Each number is 128 + 24 x the weight over its row's rms, rounded and kept within 0 to 255. Layers, rows and columns count from 0. The size above them is the row's rms in percent of the matrix's.

# layer 2 attention query, 320x320, rms 0.101, rows 247-255, columns 40-79
size [ 90  95  93  88  88  97  89  96  93]
[[134 125 141 126 126 148 177 205 138 113 119 118 148 130 107 112  83 164  90  91  89 138 127 109  97  89 137 154 147 120  92 162 132 130 101 134 143 154 140 102]
 [ 95 138 116 133 125 143 132 123 118 137 109  90 140 121 136 134 124 142 122 121 100 153 129 112 156 112 132 133  99 143 148  68 169 140 135 122 156 132 112 130]
 [146 136 129  88 128 145 137 162 108 139 127 108 134 104 137 114 171 141  77 150 111 106 103  92 113 119 132 158 106 128 107 126 136 134 133 166 136 125 116 120]
 [ 79 102 148 124 155 110 169 125 113 122 112 130  91  96 158 122 125 143 128 139 163 129 136 162 157 130  90 156 148 108  88 112 178 140 119 213 144 138 135 107]
 [173 149 125 138 121 156 144  73 122 161 113 138 103 112 135 121 150 133 115 115 151 101 104 140 124 102 139 118 112 123 112 112 130 133 156 118 121 108 139 109]
 [168 140 158 160 121 130 140 160 101 118 122 135 108  84 112 105 118 113 173 153 131 184 139  90  99  97 100 129 148 118 125 174 132 174 131 114 132 150 167 146]
 [142 107 112 112 125 162 178 113 139 151 116 144 128 144 134 101  95 122 104 135 138 129 100  70 136 125  63 124 110 138 149 123  99 169 122  84 110 119 149 114]
 [116 127 137 152 143 150  96 196 148 157 184 120  79 150 141 118 140 113 157 132 137 161 141 171 141  72 123 125  69 137  95 142 113 111 169  88 143 148 106  98]
 [ 71 117 138 177  97 111 113 131 158 120 102 140 130 158 144 133 162  94 104  98 111 148 141 174  92 140 108 126 136 140 179 139 120 131 161 169 103 115 128 129]]
# layer 2 attention key, 320x320, rms 0.102, rows 247-255, columns 40-79
size [ 90  86  91  86  82  90  86  88  90]
[[142 146 125 129 148 126  78 113 122 124 164  69 139 151 117 176 121 123 112 101 126  98  85 137 167 127 160 120 142 122 124 150 131 115 150 112 130 105 125 108]
 [138 104 157 133 104 125 136 117 149 141 122 101 110 107 127 132 132 134 140 120 128 136 141 159 180 173 137 134 209  94  82 126 129 116 130 164 142  97 112  82]
 [136 134 120  85 130  72 149  99 144  61 145 157 135 128 107 135  92 117 130 107 185 134 120 133 155 122 146 121 156 142 157 136 110 124 151 133 140 123 173 101]
 [160 151 180 143 107 108 105 104  90 125 136 158 103 116  89 124 110 125 117 119 104 106 130 118 134 159 131 131 141 103 158 142 109 125 113 158 121  99 171 136]
 [143 139 121 106 135 116 139 174 104  97  99 160  97 146  97 111 104 115 129 152 118 164 119 107 126 127 128 105 133 124 170 152 126 165 106 108 112 106 187 145]
 [168 103 110  88 170  77 125  68 120 170 115 136 149 149 132  82 129 141 114 106  85 116  87 192 148 147 116 135 134 145 142 108 110 110 154 117 120  88 140  92]
 [148 159 140 101 105 149  90 113 100 145 105 126 145 108 157 155 130 146 122  94 128 133 141 107 119 134 164 133 169 114  94 157 129 106  98 121 143 144 129 185]
 [132 136 100 142 135 105 124 107 133 113 122 116 155 150 139 129 111  90 143 122 119 119 156 106 137 155 123 133 127 127 171  92 103 130 119  66 140 114 156  75]
 [166  99 176 107 126 114 135 111 119 167  82 105  97 182 106 117 122 138 118 142 142 105 134 103 118 138  99 134 106 121 159 181 158 112 139 123 112 120 125 111]]
# layer 2 attention value, 320x320, rms 0.101, rows 192-220, columns 40-79
size [ 86  91  84  93  87  87 101  88  88  94  85  89  89  90  95  88  88  86  93  86  91  86  88  90  88  89  91  91  87]
[[160 119 139 112 133 105 122 100 148 129 125 128 140 145 164 136 178 137  81 156 115 160 121 131 144 109 121 165 103 107 109  93 138 157 120 103 165 170 119 124]
 [126 134 132 112 163 129 150 152 143 154 124 120 161 138 101 143 187 141 112 116 113 152  89 131  96 120 115 193 157 155 126 113 135 182 130 152 111 148 145 118]
 [130 130 144 115 136 110 129  86 118 129 130 158 184 129 197 127 118 147 153 136 113 159 129 142 178  85 141 124 130 120 143 134 100 134 120 122 128 138 135  95]
 [107 120 128 106  76 117  77 139 124 164 140 129 141 146 155  97 146 156 114 116 148 191  89 109 170 111 162  95  86 151  84 114  91 150 170 128 139 137 141 102]
 [ 84 114 131 152  79 112 155 139 105 173 137 138  73  81 116 159 117 129 115  71 135 124 116 139 128 105 129 130 114 151 126  68 149 133 139 159 139 136 123  79]
 [121 125 154 104 137 182 168  74 141 142 124 118 106 154 120 148 125 126 130 131 110 140 110  99 158 150 133 109 117 135 146 139 146 158 144  97  84 100  96 115]
 [183 123 103  96 139 146 145 114 126 113  89 105 132 176 163 159  99 122 102 125 109 187 104 124 131 141 135 120  65 161 111  91 146 168 144 122 135  65 121 105]
 [177 149 118 157  93 120 126 137 168 140 114  83  85 132 138 136 158 146 112 115 127 151 145 150 118 119 143 141 142 165 107 123 136 145 140 185 139 134 135 139]
 [155 116 116 148  89 174 163 133 112 115 106 130 161  95 138 139 129 122 122  98 115 110  85 108 120 118 129 140 165 130 125 144 139 126 118 128 134 127 173 106]
 [101 133 139 103  88 104 107 145 124 100 158  99 131 185 112 120 148 109 146 139 117 109 109 131 115 133 118 128  84  93 114 130 119 102 148 146 126 106 179 123]
 [118 141 130 121 140 140 128 149 130 122 138 112 132  87 147 118 120 141 103 165 123 114 143 136  69 123 137 128 158 105 118  97 156 122 138 136 126  99 116 152]
 [ 99 137 106 134 119 149 169 129 114 143 132 139  83 103 150 147 117  89  72 151 127 168 130 131 147  95  83  79 137 114  91 103 112 103 113 170 143 133 150 166]
 [125 124 148 141 120 140  86  92 111 105 175 166 101 124  95  83 165 117 149 120 107 120 104 109 123 169  76 124 124 115 138 152 157 150  74 165 143 141  96 128]
 [120 124 106 139 134  97 167 179 122 125 123 131 166 149 112 117 117 108 108 132 148 142 164 129 107 165 120 165 168  84 130 136 131 146 120 153  98  93 120 108]
 [108 126 138 166 126  73 128 174 151 131 163 157 153 108 104 124 127 148 158 140  76 156 111 138 115  98  89 117 135 129  82 155 130 143 123 121 134 162 154 122]
 [155 138  72 119 143  84 117  95  87 121 148 116 147 168 168 105 120 124 136 113 129 170 171 139 143 136 150 125  83 148 130 151 157 108 122 131 134 116 137  71]
 [112 153  94 134 107 109 126 130 171 143 122 117 122 151 158 107 149 131 146 149 123 105 101 122 138 132 123 102 157 113 126  90 134 163 166 131 154 125 145 101]
 [144 122 128 106 131 137 132 104 177  76 157 101 146 136 165  84 123 158 122 129  93 129 136 141 176 126 143 180 101 134 195 140 144 138 130  82 128 120 129 138]
 [126  78 118 135 136 108 178 110 117 102 136 144 130 131 110 158  92 115 136 125 121 117 129  47 129 130 142  95 128 122 185 112 149 144 113 108 122 104 141 146]
 [144 138 164 122 147 126 128 110  81 125 117 138 132 138 177 125 114 157 113 112 107 158 102  83  94 125 110 190 106 133 196 127  90 129 107 175 131 171 159 146]
 [144 103 126 132 157 171  70 139 134 100 133 130 143 143 123 151 138  94 108 103  79 103 150  93 123 126 145 144 127 128 108 151  94 132 104 128 135 122  92 138]
 [140 150  99 165  92  79 164 141 146 126 117 113 112 147 143 166 128  77 158 131 153  75  98 111 168 159 120  66 136 157 115 163 132 142 138 111 109 111 119 143]
 [108 107 136  89 168 162 111  88 152  65 140 114 123 119 146 120 115 126 159 108 164 124 126 173 140 157 140 113 130 110 155 137 117  77 136 102 172 127 128 148]
 [130 103 128  98  79 151 122 138 101 153 119 133 168 141 142 121 179 113 149 144 139 137 123 122 132 129 130  86 144 112 115 130 136 156  95 151 171 126 128 122]
 [147 115 136 126 136 104 162 144 148 115 153 102 140 137 129 126 107 148 123 178 135 146  89  61 133 112 160 109 181 143 116 117 130  97 106 106 119 138  96 122]
 [125 115 153 141 109 135 130 107 156 139  95 149 117 129 117  90 139 159 103 157 113 121 137 118 117 154 141  93  99 154 128 125 109 105 179 157 175  99 100 151]
 [146  92 137 101  95  89 124 142 135 122  99  98 106  89 140 110 175 110 128 121 163 146 121 121 126 128 103 133  97 139 109 141 119 115 100 147 133 134 113 110]
 [125  95 139  81 137 112 157  94 148 124 184 139 107 169 116  86 128 157 160 138 150 132  87 154 109  87  95 124 131 116 152 145 131 137 120 142 127 117 127 148]
 [104 116 108 140 150 137 106 147  98  67 164 133 110 147 143 140 142 107 120 173 118 162  97 120 147 138 127  93  99 149 139 136 115 151 130 108 134  76 128 134]]
# layer 2 attention output (transposed), 320x320, rms 0.0562, rows 192-220, columns 40-79
size [ 97  96  96  98  89  95 111  92  94 105  92 103  90 104  98  95  98  99  98  93  98  95  96 101 101  94 100  99  90]
[[135 103 114 152 136  87 119 104  90 141 138 132 115 152 125 134 150 125 109 141 150 122 135 138  85 167 133 127 146  73 119 164 114 135 121 114 105 186 134 124]
 [132 104 131 171 125 136 127  88 149 140 106 129 124 128 162 158 153 135 125 107  97 133 143 119 137 110 126 122 107 153 150 100 114 145 111 127 152 170 112 130]
 [114 150 143 142  79 147 111 143  92 100 142 169 168  90 106 161  70 117  98 107 145 172 108 134 112 132 155  87 130 109 109 115 138 104 131 133 110 149  92  77]
 [125 159 110 118 125 155 111 123 138 126 119 111 139 129 160  64 127 104 106 136 121 144 113 110 120 124 140  87 118 138 142 108 120 109 127 162 129 141 152  90]
 [144 126 157 126 107 144 144  86 127 165 134 115 102 139 147 123  99 124 180 140 130 129 112 125 129 102 143 132 114 169 132 100 128 116 158 173 109 167 128 112]
 [134 114 164 127 194 190 170 100 146 114 124 141 123 136 103 119 139  80 131 162 127 119 136 131 144 125 110 135 161 109 118 165 101 162 116 184 115 107 144  82]
 [117 138 117 104 156 141 140 145  93 118 118 136 136 157 122 128 123 147  87 121 118 148 105 143 110 133  92 116 181 127 118 160 122 130 143 155 152 119 109 131]
 [136  98 137 133 157 119 128 129 136 135 146 106 147 159 154 117 136 105 158 157 104 190 130 144 142 136 111  70 145 157 122 119 188 130 152 198 123 155 118 113]
 [140 139 134 161  94 175 156 125 134 124 105 120 126 171 149 118 137 126  93 137 131 113  72 103 125 131 133 126 136 137 138 150 112 135 124 111 142 128 133 141]
 [118 122 131 128  92 145 152 109 114 144 150 148 139 127 102 115 124 162 163  98 111 125 150 105 126 155 138 116 127 130 107 117 128 108 143 114  69  94 150 172]
 [143 167 115 122 141 108 100 146 106 122  84 140 149  66 102 143 128 136 131 165 156 116  69 112 142 100 139 119 131 127 144 113 129 120 159  98 123 110 122 142]
 [109 141 161 133 127 143 120 114 132 157 158 135 116 133 114 149 136 121 101 168  84 136 149 105 151 125 125 110  93 117  86 154 145 137  83 170 125 162  73 178]
 [148 174  91 144 154 177 121 152 140 106 127 103 102 140 124 115 131 142 152 112 129 135 176 144  93 146 139 140 130 133 129 108 109 133  94 109 106 133 114 138]
 [126  70 130 122  95 105 143 164 167 139 139 120 137 126 140 100 145  84 160 114 136 132 116 138 107 158 161 145 175 179 169 123 181 115 124 144 152 103 146 110]
 [ 81 132 134 134 119  96 102 141 182 174 107 100 112 162 158 141 113  88 130 125 114 150 147 109 119 127 129 136 110  89 163  93  97  92 134 159 137 133 149 185]
 [132 137 169 166 140 118 119 133 115 133 156 157 150 158 113 133 118 133 179 142 123 166 150 107 143 193 141  88 111 135 149 176 144  95 148 158 108  76 144 116]
 [138 111 113 172  99 178 109 126 106 154 120 161 126 140 180 104 161 123 147  89  70 154  99 132 157 133 129 115 135 151 125 108 107 150 128 125 128 136 120 115]
 [115 150 111 160 125 118  75 134 110 146 156 118 112 146 127 125  92 158 137 185  95 138  98 120 109 146 126 122  98 117 141 130 137  87 107 100  94 165  66 105]
 [112 138 143 128  81 103 137 134 181 136 130 117 145 129 161 159 140 124 116 126 164 119 168 130 147 151 159 134 134 112  99 116 118 145 119 133 186 117 135 120]
 [155  99 136 163 118 151 138 115 119 106 138 148 115 127 126 119 134 135 135 142  71 135 137 109 138 158 164 149 149 125 168 130 115 148 105 122 153 107 157 159]
 [125  89 107 141 134 132 148 114 144 122 121 148 107 162  80 164 124 110 111 106 158 114 142 171 116 136 117 127 155 119 110 130 136 120 138 130 138 119 116 123]
 [143 150 133 139 121  96 124 106 119 143  94 108 108 159 135 118 138 134 148 147 143 116 121 154 132 103 142 114 104 117 107 114 127 136 116  87 156 100 119 167]
 [131 120 147 180 157 158 157  89 142 121 121 151  80  80 118  91 139 142 137 135 164  95 154 109 116 130  90  95 162 106 115 111 102 133 150 125 143 101  98 135]
 [119 137  94 157 139 138 151  92 103 144 164 119 123 142 126 165  95 132 143 127  83 110 124 105 148 151 109 135 148  96 111 133 145 151  98 122  65 143 126 111]
 [138 113 130  88 130  90 126 156 159 164 147 126 146 151 131 171 151 137 125 157  76 121 115 103 115 110 128 134 140 153 139 111 148 104 146 130 164 113 140 133]
 [162 142 169 105 144 151 143 116 140 106 108 135 119 142 119 131 149 155 120 133 144  77  99  69 133 138 127  96 129 124 181 145  87 137 117 120 102 118 147 166]
 [156 116 107 110 103 133 136  99 104 121 131 151 119 120 128 148 142 147 141 123 135  84 150 105  94  97 118 147 123 103 138 114 141 119  67 164 163 155 131 128]
 [107 126 100 125 114 144 117  95 101 148 140 115 122 112  76 123  95 121 131 135 138 153 114 104 112  88  98 185 107 150 131 128  99 146  71 133 127 117 137 153]
 [105 102  86 119 150 153 156 149 119 127 129  98 122 169  93 105 106  95 145 151 125 130 164 142 102 141 129 107 152 130 132 115 124 132 102  92 158 128 114 158]]